From a checkpoint of a small transformer trained on Wikipedia.
Architecture: RMSNorm before each block, biases on query, key and value.
Training: a variant of SOAP for these matrices, 112M tokens, 3418 steps.
Each number is 500 + 40 x the weight over its row's rms, rounded and kept within 0 to 999. Layers, rows and columns count from 0. Numbers have three digits each. The size before them is the row's rms in percent of the matrix's.

# layer 2 attention value, 256x160, rms 0.146, rows 43-63, columns 0-159
110:546456555494499499499426462488540561601551515528465550524481460469514501504565534469486450441434418505492509377482462544505554514524521488512457515455584559534525444511573554543509511443480552526524502432499462483562495484496502460467428494493547479525508485465434491543502489472465459496492510474454404459531449510489467519505555485590511514529473467530510515492459561633472514470497547471528490523538574473509558456542444525471510470483481459482478510458481501513476537502477433
111:434437520536428586459490508493481520560504513489489471509424547502535573517552485475502513451475457518535486531534561513498446546470546540475478522520409447496527493538476535471518469456540518514458543431490437499496488541474540505444625559473519490523500520519509485559522508409468462545414487596481505452538507466504499543514582467503527511528505472498527423514515456480561547531477513455484483578472562457494505516551399426568500507516522484501499465518458568480504454502497543
119:486511480450506464529462509512504466519525513480461479490504504555518473527588489445508500563569465483439480490558459446461424537472463438512498409446481504613552501460524535521415507561494510514571484504512591483508454496460502502519511498505428464441494445471483534496514526466516493539597453463541491623474489523583568461524471575508529524502500468509467571466487482484498443491553421499544477480529584503410489525487514455483487501467488478487445482452479464510492536547539497
121:513486448452512438490518531481551478541512590523500516502534503501448512502484460530464504508482540569505479496473496497457496525510433454519489474501480499508548491593487494549577484591459458484484492411482347460465483508514582420476512559444467536519467524487458472449450435532466477513467499500442545518556485453510500497479535554522477524576539471509455465556516534486524442541494518455466536532537531524550495462475494523500561491513546415461514488491436523521413577471569444
102:514466519530538562481501575563487470498447487555544511553510507516413520531471476496500479546488550542477485526519464427523551457517405547491454568504496508456468545560505485484531525549459476529538546455465535572504577545509455531477512514528519480465525475508454517581515473468485491506564548457576446496448551539470485449475440585538462448498523581458543526528538496477586495542582447496588439493504475462573497548544495461545517535482544555505579473518494509492500501519487524
107:416551516535557558558476485513526453419441435461490473444464494459519447472511528489527543421503483400459466577508420511504451532519450559553538457523489497426480569489558520522459491526469496579502555488502562531526482482536597525523469497494462478530523468513494553497558518490535476480509472470507541458527446498517516453422479494494502516471447518457412424514553483458551430482520470437545548486495471535506524524594516557496516485444492491558544546487510516477443519494482495
104:545534464442534527479562508598427481479455475463527428530547541479517517493500484504524479478493577460561542513494582558492501428402582507473469511525439524606496537521500522453491495489454502493439453457455548535522525505504538484529513516469612437494478525506503463508535505487466505507465514517468504451533513464521452487481440463455497541528573440505469566485500461573514493525486483540463499517545434522601510412472518526525455477483521527489472473505584518477479485562540571
110:525532448550496517529569509483486493475469531489553527549511469424459467462497503471457459519574516560534480477490501518486599481466458522493499505536578485500482479451471468489408481479499490500471438545466444426535533452540429514475423516505500515570508482545443559527491483558553472541556439542527527447448522557590499592424519442543558521417511503457500472507453550490493508467483501457507508488560423519503456519511429539457502505563480487508563443520505469507447476519469438
105:564498581497416488549453504460493470537507522481499488456528551561419446435493460530473516457503518522511464522513470495384445511514507464603469476460456470488562460445519492472538538559451458500488496463535462490404426520472476458451517501594507480460526578498448471491479531474572507511466519460565525489574515493521447527505523529460504404539475486485525437467532556412494518501500476484509543497582486526436531517447541469464562510484500497525533520477465482555484528531493464
117:590442478573496503460466500432476496493451614471496507453481516429517480507472466582474526503534520504581477562493498548555524512510600503567525482485498549531529461565466450445487504534507458530448498502464506528487458515417520475511496449509522470473469518507526476471481474540525527516434510577532617486476521474557435580483465595461491524432509544457518452489485439521519446449488466480506490507514478534523487523500516490474445562486512515464564455499540532460519593555486532
091:530607489540518448556465499523553468516512448482461522511519493513528444519466538516528501537483464509486513457483462488487543508511517450466518497484543497414536554496578538510443481554473451506520503577446469448504581512490483513488468529426453515473570394438584554443473521494487458475498497482541451467457494474465533450602444430475531515547535548564442504514464479482529470531420457483453482554504490386496488504487578535474523467495454477502527510486483462488480449513541435
105:459536524539604484519505523467488476540495442499473586576458426545471544581572531476491483497497513483511474490510457499489491533496461589551493504503544511518471506580525538528452572571474551498477488567549503551551455571487537479510469496480485521557561421494511510461517475495533420437485479557503423520572503503483582493534455531572533495560477495526516454511481494549508500500463523443511426502473476454494527488417487555562562487464422496520511480486569518486465442489528477
100:474492427475426607500523511418541478504546571484447484463476547487502504525531572457432480511450435469517573521519523523513488394487482462505588501544478505531498557439450513488414442529507501501475501486510503486528542545530523498494510407486481474424502433527462530506490486477539520550477505527549417537520457559522514486508448474476518547543500441473497498510591582499508548557566469468397461474516524457499554512480481525492465510521508532539502504536535496522399508489477478
113:458471551484552496474494536487542473531556553533454504586477415505552553547479526472458484506468552508481445494537497510495447517438486442494478489530500482532511492544513540476435497480543512564498513466538523568497525551458532473565612536492479464512566408553463497534478477487461433467488516431475439487490497504492554492528474507558560497574464477512513536413600534462484498524508585589483439521532546447442506542489556524552489473483537480445462529508514511476496537532588505
097:528528530479496512489496536537484490510517529537539505467492512484506493552525488428456460442453475435501515515551547439534542515458440476503460457452496520567565568501478548560534527504453497473486555570527426459482495476486445461497514424518515456600487420444507468458476504501512471545500578526378502451505485593484485496470434485497539540562496474488493526570505566508462473479485454505439486475412440446390476534541563480477505516506463461548483476454490539528522521500439498
118:499527494492416523493485486535457502528454498527568522474493536524496388527521455527494531488532505550539515407457487472517530428508496491465453424512450515456499494479537440472527482564452507534461547531486473440502438512514558481433455478491490472484436593443466505537448513473449469530474492486538586527514518623526533470516501456448473476441521475381561427538497461543454497493502487550482579499543492479514509490499529541504546544444524489497485397479482495477496517457445462
099:457533505511487596458479493488476491500526469474530565460487534447524479541555498475427518453490489512535507492484485573535471571521487497562569490460535471537535539522460455558543467412504492578467475558478488433500592505485504416498599522567484575513569486533480555534578492502463456527496518451532499517506438496557561486460482560531532544590482464517483521475522469504471538525504497544473547515435540481456535460509463542532529494447421491466476463500483574542478523495511417
108:471497557462469512546471495540517498477389579504542551564589561518507491514495525489493552599508521528517448513491473476513476456506404565546466506513530453458476514512520524431509551569524496488535518528487534508560468504458501547544476476506510453504536448543524487428494435602617484503487482540524518493444535392441515480501503398519472480475516501496508501457465481502470548538540568492536540505531505445497479505507508462501506518496574520555480568554505509470554508504450568
106:493449505504499543560429463493468443462470499556487504475559493526475484557501494488516450544492502495509516523576460474528581512483584528512535452451498436513549487527556582508488481512555477518475476490499518446476586534517375470530503489437488461475581500559483488543502471538474473501491503502429440548561527435428524472419407511553430484456544443486480571486533604470473530522526515521490443493492494551469432579532522501509497532493558507528508514483529483471545529494548490
104:440454450560522482519518539483542453526508537519458502573552523450505574514462494525552519495543504492536537550482519582511471540495480505525499525551525544543470449594499450443521488501496486530534489568562511486445526479520521473517550521545474469433487477556490504503480430468510491506514501490455504547462544547474432494494547496514489554476449540582577568448504466476448462534549544489590500528535491455517565484539621485509529485462554450466509555490514548498413496444491395
117:481525524542490501481541526497500518544508467460550457552547459495559502473484475509528428502446466494535551539490464530504529499429465471485468522526530522471521541596478514456488553479482494526431567467534500464435516533520546453536554568509578516471441525426502505458592424517494514498482458498497440498610515495534519507521449549455435549489475424444459489422472438511505483522501486559478536505550538460558488466542527530464461544518563480485572467392578511492521496554527526
# layer 2 attention output (transposed), 256x160, rms 0.132, rows 43-63, columns 0-159
097:455557548500555510523522496482449423503508564540509556551508478520475492526562559478528515501487554515473541502506536515499483522538589534497516569447459497479536546490519516435462479533561548513510428478476454528553516595514496439521504539478493496497559553497561547505517480522469477462481574507472549527458520557507483463522531408540537604467526512524529515532471495475503525445550406520487498462524503522444489518467422511598499465427501505511531430550467485607514546519580483
097:527528504484484486475499546518470449510500511467489549493479447572481463561488480535458513427482513425400466505554406474507557523549539520522456479432425504482586503476552496552493528521592517539551493459481468512538537528506511467512480500519448589488504505485520502466477507550474562540530512455522504551526547540528538481471465527431474455478471414464595445559498544518526443558510531515460444503520531554512486411412480499491450468521457488514502549510435447514432443531474487
101:488435473496507488568487494454520464431508465465560535451551512458478487494461520474504506513519473434532534471401501512447481455547430538507457525462490456410511532493498442535453443481508393434505559514485500449524489521471504534486529532535456455532454467462533506546503519466492478438522458591482447493454503506485447493482487462532476410469428572527450544460502541429515505445586526518534501437475507511505523548543525477529528563554575485573529455555479454455515457506451495
109:456503476452476565525438487467547500464485529481571495441433447538572496498527453447512523519522533477494534496451485499563561500513564508602479464444459465487479515501456508517498443466435451506581500544548548432503469551478486522445574490505475504510519574575499497487513532479442565439445554498515462488489453570499475541532523536504536442433519504523531498506517461524453520559497538500466510504528530489467488408519554463472446510448441491480428549511517393552464564477502447
091:512423480516442516430489444556463500406518545447439423564465520448519455594522491453495483548491518576493498496502506436515512495508488462482574495461514444478488511463546484445468504471532527436466475535454552536475508552489489513507466491431521499446435476486516471463538466414473559472498534491539516431529493500432498534462473534509401493507488451524490518518478491535550473496470437434501485427560501468614547545511468536443526496485440502496459538486459521493409461533518530
089:457474479479444552451564435518549499598444493476481483478479476496449500552451545518520488518571542508472394569465491515512498476493546570538488488532497504467478499486501496510482471494493474485542486547493504499502509448528428508508535492462436502506495499551521517508461548470520496530557511597440529439442512520513485497417561508550505565564522515555484606442524585458504451532438519444533555548483499521562535484495553548517497505549515462498459430419475443498518434499489590
094:527466454426512508438448539485453494467509542529515408532463486552499536509502531593482508525478532501502488550508492527561538532551416485499509523483498542528482513481515556573505491492526515519475535550531509543573581522490472442462451494458576560563515390491441525547532524451483462489469520528469519453488500523532489444502490459396401427523546474494489414501498501525530572507538514507578506535490435486548523445472481507447447468532530443467524467489550544531547531528506453
094:470470413472554457596603477528522476530467545503516467510411524522475519498578543467468486495491479515606552494562573516545501556591527534524547511532488451539520380472478530459493502502517474518484527462503540474505453543518581531464490452477514520484465523467540478518414494494514450525496489459481468504536445384424503445461530533454513572520493452493513485481511507467543523433481480536503527544545525443489534481493527527492488481494506546525431451498526516550530437493524549
093:513503486493495493484512459495527517474510521508538470446554526466482480451541476503487496507584530515441545404446507468502505591492504463521441497485514498484520571478510493498601500513433442515541550461414456447506509489509473527546532494610477465453562457488476519511529472458547503479482534487582445498469560492488467613501510586522503485535519485447485534543550509516564501537468480469523513389533585501468543423531540523428449568549485482496471468531507480555536536557521499
102:437415509527518492554482484511493551483466520553500501434492529584438506487468449448437537487502514470494486455478506511479480578518488440521484574523414539565420486511527520516556574490469440479455491512516527447527482507512430545537506451503519575472479502559474445496583569525474577531514486522479539478479463455493503537469523584526477534527511538517498461535505482488537597504536466545496544528470505497503519529466381499400544510485477515564406515559473475502438497489504504
085:484527429492500503463461515532507545559439436504505546468565495519524478405548462452474457509540510446531480533491535480493424461497535517514509406514495517516558494525520455521546485455494552482467544509489463556444555532520550516465571491512540441502511540440552510502462469460560462480543570529552420425494497566453436509583480527529544478440554527501489529415519474462449450512488492518577447523476450505472491581542506460507595488498511539491481444436514496460468502478444492
092:484504543491471504514545487497482444495432485561554493520543493459498519545507494462527533433463493529475436523400472476490487391512513537481520454588415550485487504494509605429461428500515540450537466487465520467475532461563486471453498450473532544562460491492544513392492496497541508455592494483424452500580485492468534520598443500488513509511600485514494513469479515539513488506496521532490544498497475545533490447469576516469550492448528517482511504523395492563469504482478493
090:553509495491485510498519509424520431493535474423555522445449475512504426443472494507445510547510481545538485445533513504469412611583500549488512521485486542512501445497484469513468518555507483442452563537507541539473522540476512521594491533493543541512499493433534525501463530513452510514500480573447488534544475491558493497446416531473478524435539484446494525465502519450420556551466500474460493537509509508505492517374561502515543532467433527491526550472436520497553480444400525
093:467542481489463507437487460495497438411500540449546477545544507484461463494449464498552519533493497452499494540441505472396450481468545542540470489523488473546527490493493499482495454500520513517465473468467494406457567543535477530455503548467507512537504555498448493491551492515485538535551488549515472543491445521538484441469443534463501580452551509529521512590431539446547475618507525516471451517521512529571489492479568492528443503405533499524537581584472517478483478393485463
093:416474493489510504530441523501463491475555471533516535454544558600501504531545539465485533513456511480488484496489474542524465511452509511565509497485519472507535562544526487527471485588566560497506568527471498564445462453511433570470397546470461452483551464534613470486458485498504491495526555454429419504512458515394546509542492536503517465486514435476412462471508519511476541468524436411503521523497488441571521475460501498504432516560464532528506518469446486552508498456523504
106:541456431428565472526491462508447494546536516512493502457484551429476508549468463516495432427530537555473497418531476520512526480515509507511490550471490468514521475449536470505517510414520465497480493573581505522429525395462503510578475512547437509499523489557472493481426471559519497488481512425410523490521500469572455526495501459506494458543509583517480516563516499547446514400477493382479511476528527490483509492546496461483466488492525499530466494526514500638464519466520533
089:459520507456484520516506507428515521466494452433495551475561488560492498455473497594513494506488512472519534549446493555528473430527517571497489523535514465543509481451445468494458496569551418538597506459440491517507448428554553431433489545481483506496601522545536507443423515525518573454586506534573438467489492509515500460436457516541487524507521471457447455605569542428458582548498551454479513483508502499508489500504486562500494488488555511496494497503494538520534525504486524
102:573486514461462423551476513496498502451475561506475527537485414442501495586535478416473469458516521474497475559448562470532525451409472521480534478520525551477543533422527523468460546459492603492453518468512495498417473552537504492521565451514483486502475544469424461541538542525482525524463442510454480508544478478475380499474502555475508523506494485538500508480500480504492437541492448444512498544493473523555539602551477539484452532544436478567510538496568575519510508491497546
099:470452522524453487482518449462517500486497473512538458585507429515527452529473450457449532508458520480520480543490543466458435499425507446467493515532564475519492488456525505507440554482474510547475526452501525570462515574512529561487410563462492472455498502543460486540474483489527540487514422541565391457567490512435426504512465518497529503474503530511553496431447540493469530545535499513469523477500530507563464502451469479449602560547540530453457487505543383541451475510576506
100:487463516533431505566421490517548463482495464493437434518505547504461474522457405504550498539503495516514463479541532490464471439480492464573494562486540481492500530518400498558487533472539486472472489511492558471501472532586486489457532493445561495536507546497549442448576589471471495516471464568535512526507485451625478429510493524491529492598509520561504428506502486463530523493465490488497491543530542513480599457494482500544523454459468537515531506536590520527530532597494461
105:463468471523476528489481532477470553493495475468522475526399511437498471473495537508474442499500434486531476506472457546562513534543467520565510528493515515557506509433564564562501487547508479488536480561500486503540591557472540562473493400528538463466542491520476471476514532513474547499576484571463474506475523527536501479503438490477564461514586546542472542612512548434549527475533431479535447587490420440472514448458469482520453507545523440487476536533520450565485475549501456
# layer 2 attention query, 256x160, rms 0.157, rows 64-86, columns 0-159
082:503586570556543556564459512440501532507467460502509525480561426468483567506494471528582557543478528497513541476483522466486495493549434467443493480552455464549525511425469497496447520492442455472533448489584500446504491519554473551524572548515544407481528486550564556584544483519516524539472533486550490484499582402511478521501564547525491429455561520514475464480495543475484489548434555508510498525490519475487483494456531453531508495477519433449527461575475471492514539551536510
080:595502506541443467470452552494512537560501466464513453525548529493535583495580517515468457512473534511516467520454576445478501450455509546467426476516470478489502488444505475474462544517598455488522441539481521507515395451427537460427531474480553502530486477388504460441554476444485445536522510512479511493501496513466480525456449448495480537482532500497419555533470509436482446581518551517575561535567526517549496518474482447423493507446511472479495454490452494487468494503539512
080:460531460566570500455573464422467514504454484454472542436416519549447457485517547437482509490476443502471502549509494438451510541560537498518546418485516497452555468487511544487483508478517475467533449497492459424518495524481519563541527474542522356509497486537535521575559524488535490527406447412526478435551481510523469497438533494481536479549510486462559453456496523471509443536496485490496532430479494460497519525505497539464543485567506524467498481567525492567559480555520452
086:444523499499509530602486513506541556405478547527519536500543536554440522518472504532509525463521495524495557478492526488588495437534568460483511534463466442439577481482496524501479471491536565520452455530505514497458515517517558491462430471535469445563582518499479465520460503436523538514535534499505487535501493534453442546626469527552489486407546468439496565577491448570534569501557512480481470530511482495489526482510514539468519447509403445457513526523523440511462486482513439
081:447468572642498510519562463536541517501448492556484535513526541499478499452488507535468538465481497490450519447475498535491513522456465429494554548545494502493515466549468466536513467504479423485508484514490541471549463516509465497549542521499553459476554453527548458474536439520437507569464454561550523508530565502632459493443505556567546544433548454526488499455502584490597465560516508437506433476513496518580553481459517466470521524465455515529461479542522502481524492481529493
084:426477566453507415441573509488540529452461468571551492490527491490501568542503571472488545533537528415573464522522523576467542536489484456436454502483518437558553530518560523449509533444470445516497500516500553543504515437481439556430499444496484515484578451510456482477458463551447537469436530497511531445565456588522521499531505489472452456462502503541499519507554488465468537481536511437562539506529466485543523490526457474495502562584444481482483504438521482484473492475519563
085:544495521511467483569502442500481515508489498527532498524586539494502555531454487461450490469596473522530484519548520513476583528559460426457454530532487490517478489502471507514471465460562492480496557482556501474473493443522539476565475434460551540488473489463427586462546475539491574554446617475413534514525452429448520501552404498456491474433541495462484470496406493462527568513546510506492502502532500489470492463518474538481466454484490424510440520457469464419529491512517544
085:446477546492505508525536452502397512507525489494467520446528607528490432472448458441481487465484479452469468463438499612504515466490534472496503493598516479488396497470494493505541537561527543486486479539500507476487490432483482481427516468501441474530499511503564439490478443493487516513494453503553521550475459539511533500541523526464559534447498398451525481436446529521533519502519513454572517458425474544553455503593509526475490494525439515504578464540546532483600524476514536
080:471476546551524501530508471506467477483508427457511519461506405530529527530471532510519506471450501495551619563450498440434510509534509518486480548619470584438500536479491510556467486536461492532468443469476486411487543482539480563556579481484488476512482464511481506486525525553485458559526458561547451454528431453450475481466480496528507539488420469558517551468496502404548512490544446462464482469503495529480512502392432542500478487495496503491520554503488452506450544446482434
084:523516504486500557544470453538438546541470509470488499550471522484518546545488524500527486534410509450537432529454560495532514487455461506504516510515534506449557521561455511530529554573468473504492472460465541544529510537604476459501578459506560495481504566524592458538546495560505454511534522523502554457528496509454541505520469558456468468565505511472428474503471580479473600570499482459554523460542465441585523471506459543473501565505515456543456429479509493572483476561432504
079:490509438518529499509527454502470547548472512441517519480448456513507544465445464536466467470528447463492470482486494503446421460541545523468525500503436520502574479455497530524570522467480546437447562585557487486578497494551467504503560518434445538544525496540484509539477602524547498538503532547500492486556522493542464497420531422477504552495574543548435522409571461463455472594553537486471474479449492471570499564482486490493480479491534432546527535482549550500499550483462498
089:484489504483484560468552400445489472415399504617463473503434435483481556561490455438478512544441508456487491497443501464522503544569531497493532482470535489546501559530496549509544586505482513551480497555553466490548524496475504522541520501498432462468524502524533491544486459523463430482484482531569461529519531490495483468411617483526493519553475516486506513443427501424494517531445461523495484503502506534474481499490551531580506433500470544567525509527554476560450462486519537
074:487476476545474449561531449488421492429429485516444477462457532543512570531485529533553473448539482429519562445456443520514515493480588480540511496447498505486513498446509518521479527496448490501506462443434517525449461532499447463532549448472498566486456504540510563490544516577522459518493487528527457377502468448514440401437475509457521471525484562482531542528513562434450532551567496469492510550488461500487483483495529498455435490559497487518479581496489537487458424554549499
089:465474487409521536545477501476471475509502486485424492555576520464487488484455529432442493444403496524470391547403486514490490460457496535461486508523519559528522456533466486467451563577491531596528579465522463473554504536544462489500522481490466473435479542576498451545566450517539539426548494414546572467476511514451450482454501472496548509566499530531519465481521508532539461468550474532478464480560528517496472507492491516503551487490494493542473447509502534521501502528597556
081:481524480572508438497487468560514489514523513466533589512519462487584479501524507492566466565537479485485510483492584482456525482516520465511477497498560542441483433432537519506465487465507509500523560488528511468454477478507591487531545502454495503483433517456419543409510568449461503510492612495506555511488488513483543575522426539537397591508528494530466440455526454435526556516562513476502464517521470471515488532471469485489467476560482410429482510472542482533577464486475530
078:517512409506494521485514499558492533471480517499573429424430481502456503471471433501481541568515517513527508580558484514460500475499527504478521524469505519574471513498485511465498505558445482538448455512464427473505490478534493574479491493517424462532502523490543531448447492525556493424535444488476455432481517489501545543548582505556503557498477516471540453429497488579519469539565515471572490531452413530515514478565444521564407521513564491501429581555513537555492535500537475
090:594484511533471503464523576514456477567487474539422478553510513486563476545496567495468391484483470491495572521510539484482512483515503525497454487438528572489503482522534547522433454542501480494485520481539550515463501528478500482471511564488533495505569584482538473438561490476536525504425503506525521536479519527587495462478424400501500457598429589499481466464503532479499542462487519461429490478481515441469470485613506465506480557532469520461502466486488541500550445529578521
088:517517505542469516490480546526520442573534444498540585580548463501552519560459533564525443498507456540556564494553551532567491533568459503510547541472522504557522456445442472483462514513519486520468496476527487548448546474542506431577505428499497475569521566460430508436501511487526530446514491483452467491486494509513495527536465444506533503418409487455524525462473524549417485564444482476527443554522455459485438488447528455485547522504471542425438508531440469477520485474529517
093:560484496575524570512513409516482483477545602442491515550487455506463545534438535527520492490528503469464515509525554546520461500496517449572493500584511510476505438420529490503516521527474495505479488524512451543499445544530543483607538494419499458571549424501415463542472502504448502457481494486510478550504559521594525526501479532595530500529504451436536482525487494513504524538487489507531554522549500455514581511394473498503514577488544457515545532449454535530435528481524515
102:471477527502466515477563556504578560551528506534530556460516479441465516406490485529488484544486476525439525507466525472536425438513502459541545519462493531441546503518408547487471500515457432499496498552489513451567513559602549512491496525510418516468477432532570528454503544548530464513488549530483488450430585479518464505509509494533572515474529525562468445490480510530481437538483524515565420572562536525472542496458504474553437530523518453540505543573531537515520546467518464
091:532413500519461508478533529528541528472527518460508466468462470444486492548476441484515532463450438489499482512524539540545546518528485459497507486491465531486544498512509542520538482555474513490563439536467412516516465529477495540568580521456458412473543518542523458441488458502524509457542454569469472462403563468519513527487488511546490481552476508501520498464512435509494565490435459519506488518407491480514469528518555531499563499491541531585383532595489555525578443550567560
093:548496503499471494498505513502506539456493559557518505501531454486530558519557527489492585498467479492533473556473544521531496483515518480643553545479505476530534552536481481414464477489521507515555516467468513477483583459503449535503511470566497560548455468441488533473440516475533531552468479480494481471483518505545482489500546479488488398489560456555526528532537460489562499516516552471551469476450402539551549562405435557552565462546504541521537516490447460474456531572522415
094:491528499515509439484563571517568501447518520469540489523455506565533599565490524526501510487523473509541481473471455508517535589519486477469555548475466471549441461430540552505460486520468483474467464501458571533430487400401571515509501434446463509585482456451436518476473553494495517542501462505416477537492511477470537465495469520479439582471447444543526536441504457516461487513422475523498562471551534468493586481545499476521501511493516511427526538487508544502494437523529516
# layer 2 attention key, 256x160, rms 0.154, rows 64-86, columns 0-159
085:523486550487497436426487566496541511491521482469510445442458515537489494530537527496493506528513512537485479511554438530445413408472446550454525469521550498521446443500461449470419511528458517434486525515517454564514567510460511473442540481471531546383471476480520460534512471462502472538503562519539463532471502554527497423497520491466516552501477531495530475543469468520551550386482543561552461450471421541527536507506420524497555450505551490551560480502542522495471587512513467
081:478503500481509519519478539495545510555514477452526540459389481534491477490515510421500456462463564517476476545469420507482420439505496489443465523535521542522471510475552495495459515479397415483473517471450508491547562489511496573417550527566523466511438432560532466532468512402439467509489472508525530420459516493535528498601579457537546519503490512564455518479529563494518453468440553488493470517562462488507530547497548510542506474531533443479492440551547511534465521498516552
080:536449525491558490534518451498478473558568487509547534466565571472533425469473462543499483491518537551533489481544566552462464491460550596503545477455437505449512439485472493419525466565486513502503498510469467504534489546526513442471489472545531503526427530460485441481498443500467479507523545491544512562453553510487451569516550475504531524521543539481564465528526500437494431541471484423615511503482449476428509580506480450532552516425476524510478447457572521485550467535517559
092:539495437504542553440508486457533474597468483440489504490503479482482415522551547471467567543435530515489447485512512496513518532491521514480529490528521536537550499479514519559479594569453520454526506472525390538469527469528497491526497563519522486448535430481496541579554525533555468497558450529499556532538489420558565439448500513419526490480413586454503543507428515528460508475415494534545539470515546477469499464476457550494468499501471525514510444533453509541502447474495439
082:560511496510475505464561539490483500538481509426481517554549494490548494509470478457461475410452433495494491467477482481541480516562556541475498483518468401464514516498462553550514521502498415458468507572503435525562550503509470413495477524550582504450494525397509504480504527529545478501547519440522459544489483499572534492506507520479524443517568452489529471457501517508452487499447439472507490538593481442582405483542515379492489451537437579514502472482463474524504482506497457
081:500461555498443467515563421461546493502493516565512505475423473481543466459412426495517474438479546505517455544479452515493495522512560513499485475552498459481535453523521448537547476454510565447473557461592482451560458517490482520463565509565497484526414495532456560469552435554457380500488445524492524501558510426525492505521500521526475484530471511539490447553516534524557489506454504521523448420496438502560533496499548499392478518498547526516471480460521454467527549453489474
088:496514477528502486531493473505481455505506463469500474608516514523486503537428455482540482470517485522492471543502538479457506570555471558547572477510441527444458521466498526461591453487540450555508540555511492499527577528462541496474506469482427457492453556565491478372485475514459542451471438515493474483467518471524477604479498480495501426458529516466489500445621475459497573492442475500471468493491545416491523497518527543571593470574553497520495503515462456502530510457461504
081:506515388542511539428482576477558467497502519460476515544555464458516419556540482488485498480525502460513539520447565474486504533511518509522411492470540522579497496486519523474429448495417576498492497455505509479558455555555468480524540481510502480508498464495521516580549520514469486497455563508594452464467492458541512465449552492497515470464465533421486489473474523563539492587487535534526528553504539475559444440487619511462505491498543539532581538531430496526524474465537518
079:515553521595533535481482468520485490532459454493460470524476573528547486574483520513463492568503614525473519563516581504553485466529425512516503451516483469545546473563566496545552573565493564428532528490530503454445518459480488518466465552509486524458488482494478539529519506640477476474479521490562573500476484488504504501491499481468510517437539519504467567511510475487475566455392499395469496474506560560535474519473490502506554484535484460545545514572489549481473479469524481
089:483504504470530507499511495474487515538480493518472516474564535454515524480497513527524474480550505486522498498522555525597518483479494545509477549526522457495508550557436567511576446495538472509505546486511538618516386531576527465522488504483461424524528472517554576485465536542538465527509496483506529582465505426443505490489528532476550520549511480505420499536592516491489445556520485533555556448566482532548480540535524412501420467488473494436500579435462451525459420515551464
094:538499486438460497518533447496523494522503509533477522587487530506533507523454483515524524487447407530522485523524529535456519497497397599503457523481474437572515530521420513563507505540446496547571486434507405538548514494490538557598517523473467521451485543519545504472531530461516471490452450509445548439481470474562433508476414486551462465525536424497502453455485521458490481592503460467452526443536586502546502504482495498473497428510538528499495486464498559487491489553525417
089:520530453515381485486507498562500548519495511513455485503501561437502486458540522536544416484492507502482513486558450422454466431464503472495516482534573455506539524521496475543515477602463462488542486486499476588502528554510564486513506525496524550431509492577553436481510528449469430553484594508554511428501448457521504492489483505437529527611451518465554463482563471510502488478512496540612446465519497483533488483515442521528485423493486470515481519499496492574451492446550479
082:458533496517421463487584536533494549488521489454432523503511473434513487461517554491539483488531437542510488501486461612537584508493491556504499498465430474540506495484404458468511461452478515555515596472425476507521467517469467530546472482585536476468517471498486566475410555429526529473534510482477565439481490479480470548546441429461466495575523476524454561515520438531490453554498474562499520437521511524515518439565434464505524463527458557513475499517488458517449508560503501
086:507527476492441470464431525566510543496531567452508533499472547464483498481579492462503435474545479537514541534515516469546494480539483533489502431477538487448425504544570533488484481547515547544500508524462510513421519524526472455470516498476471543513465423543455478506508482481522527579537545546481459563551541538420485413535499462521574540439431480471529522492431543556492496384474547542536459518490432518478453499443504527442489503463439544480458555510482402569521507525537499
092:486531496471487560493497452542548446484482500457544394516562495487445522446576496524464515527570480464484519442548462517502612522542518457531457473496465455470553503529528514467449445479540448585494526455566493465583482472491495549500465487519457504431511508513495508535555556547474469492472493495472448471402480458576436577466500513512510538494436463564518470485521494500498499506593528491467444537529500575550437581553426464540512493473503536547529548493495504474501518468468472
085:512525487584505477527447462565494577420546453541547541576503506432444470557494528531437540550553444528506470463493488429434455534476535548492525443456517522484465470462495504446436522476468477484506581531492541472549563467528483510462517554445479504478510547519494454539524488504496474482515523517517515471491447532489530542489562506532500533468556519467503459505447416409536505483515530471508523491547463545559539484483446537459425488476448506488539452502480616527416506419519446
097:482456561447507605579557579517475481520531644445489520561594492463502458433512579497535556491496504505505510561407443500498502522524473551529510480426488446468550483528494483511475529482486476535499470522470489467518466490462531532500474472530477535489537480561418523533488565466457524501504497482492507509454446530529527489461483523591499480564473479461489488427454510524497568532469513595543456519481534474506483548501528467541478500453564503527505516498442507550587459545479517
095:557455545570496490477452541479543495494497543492459444484504594516492533410450476485482553530536524469513476520546504464492566549526515457493530501534520477496539525539519516515527483494402445435502532459526520479431486472495514458452494533576539504500477510552455538527573526424507588476546505447493501514604477516465440512584439505489576507501437493582502495518542531521476515478473478472527443537479440423475569526469556530490517522523515444540419469494536467497469424533512433
096:498580459513509478489496478472543483536525526564441480500486550520511583477523551508503541433497492491529520487491437462490516501446458553549545444528520484529591540585511468500587425460520504577484437450534493569508454510535498496568499524512573532459533429503476557537575514472541475529440508528485529392476499549536480538530513533513494467500517448555495485439507477483565490480550438477496504476499464602509517570539459550509507521525397491521512511554560476501471526538454466
096:527525491553526534527457474508465543481532461495449490520450521545506465546481489470448486405493508461507490367583506410454401559547510531531498454523533525527511476489536482518519527503467481566487467480439485546534511468488567469555469442545483505506501507498503475438590493536504539532471557411481490503585461489487465511465486477499565531471528475518541491515427495536489511453536485504541520493522391535495457490549479500485448545528444535460526500433419465571483560457563503
094:558471490440505506477468463548499553544496499544492502491439510495484509487507488520531553464528574452519585446503516463525441515467483502505500542551514408500477467522529442480518489456492539556521526459448452507510531483507550506461473492487502501525434471431474452551518448462466504511530481502505529575526477510442491453544519491403532492404527493549560562533405557481587485409453509528434516464459482510518527529413525519533400472520429538548501436489541532455454469510453446
111:449439536601495576489469537513460441470484483549563468488453469516475466519443507457488467501562507547519442483523499519529487492465514535491490514576548457525548418449518463533471488521582501510506426531486481499490551495521495462489532550538496513487545509543475546499477493526473462459517493495527565490477555573573495480455449560492507529571484567567545497484581432504492521458556480445382486539549498477495475420604515494526483489488547478448530462488472497460470538436549561
097:518407529508498470541545518477483437455484479515496491523567504495543433516528515521454515533464497478483528471486487500507475503493578560535546454443491432472485498421441524522498408410569433518487580513457468524515465579485524422521464538509485463532518514552538505549501465545433520459525492580557505504491496508564550490492403523506462454507508548499525443526507543535540519588464458535505490448565493514451422527600477512571450502550551468509488497465525533494541531515506462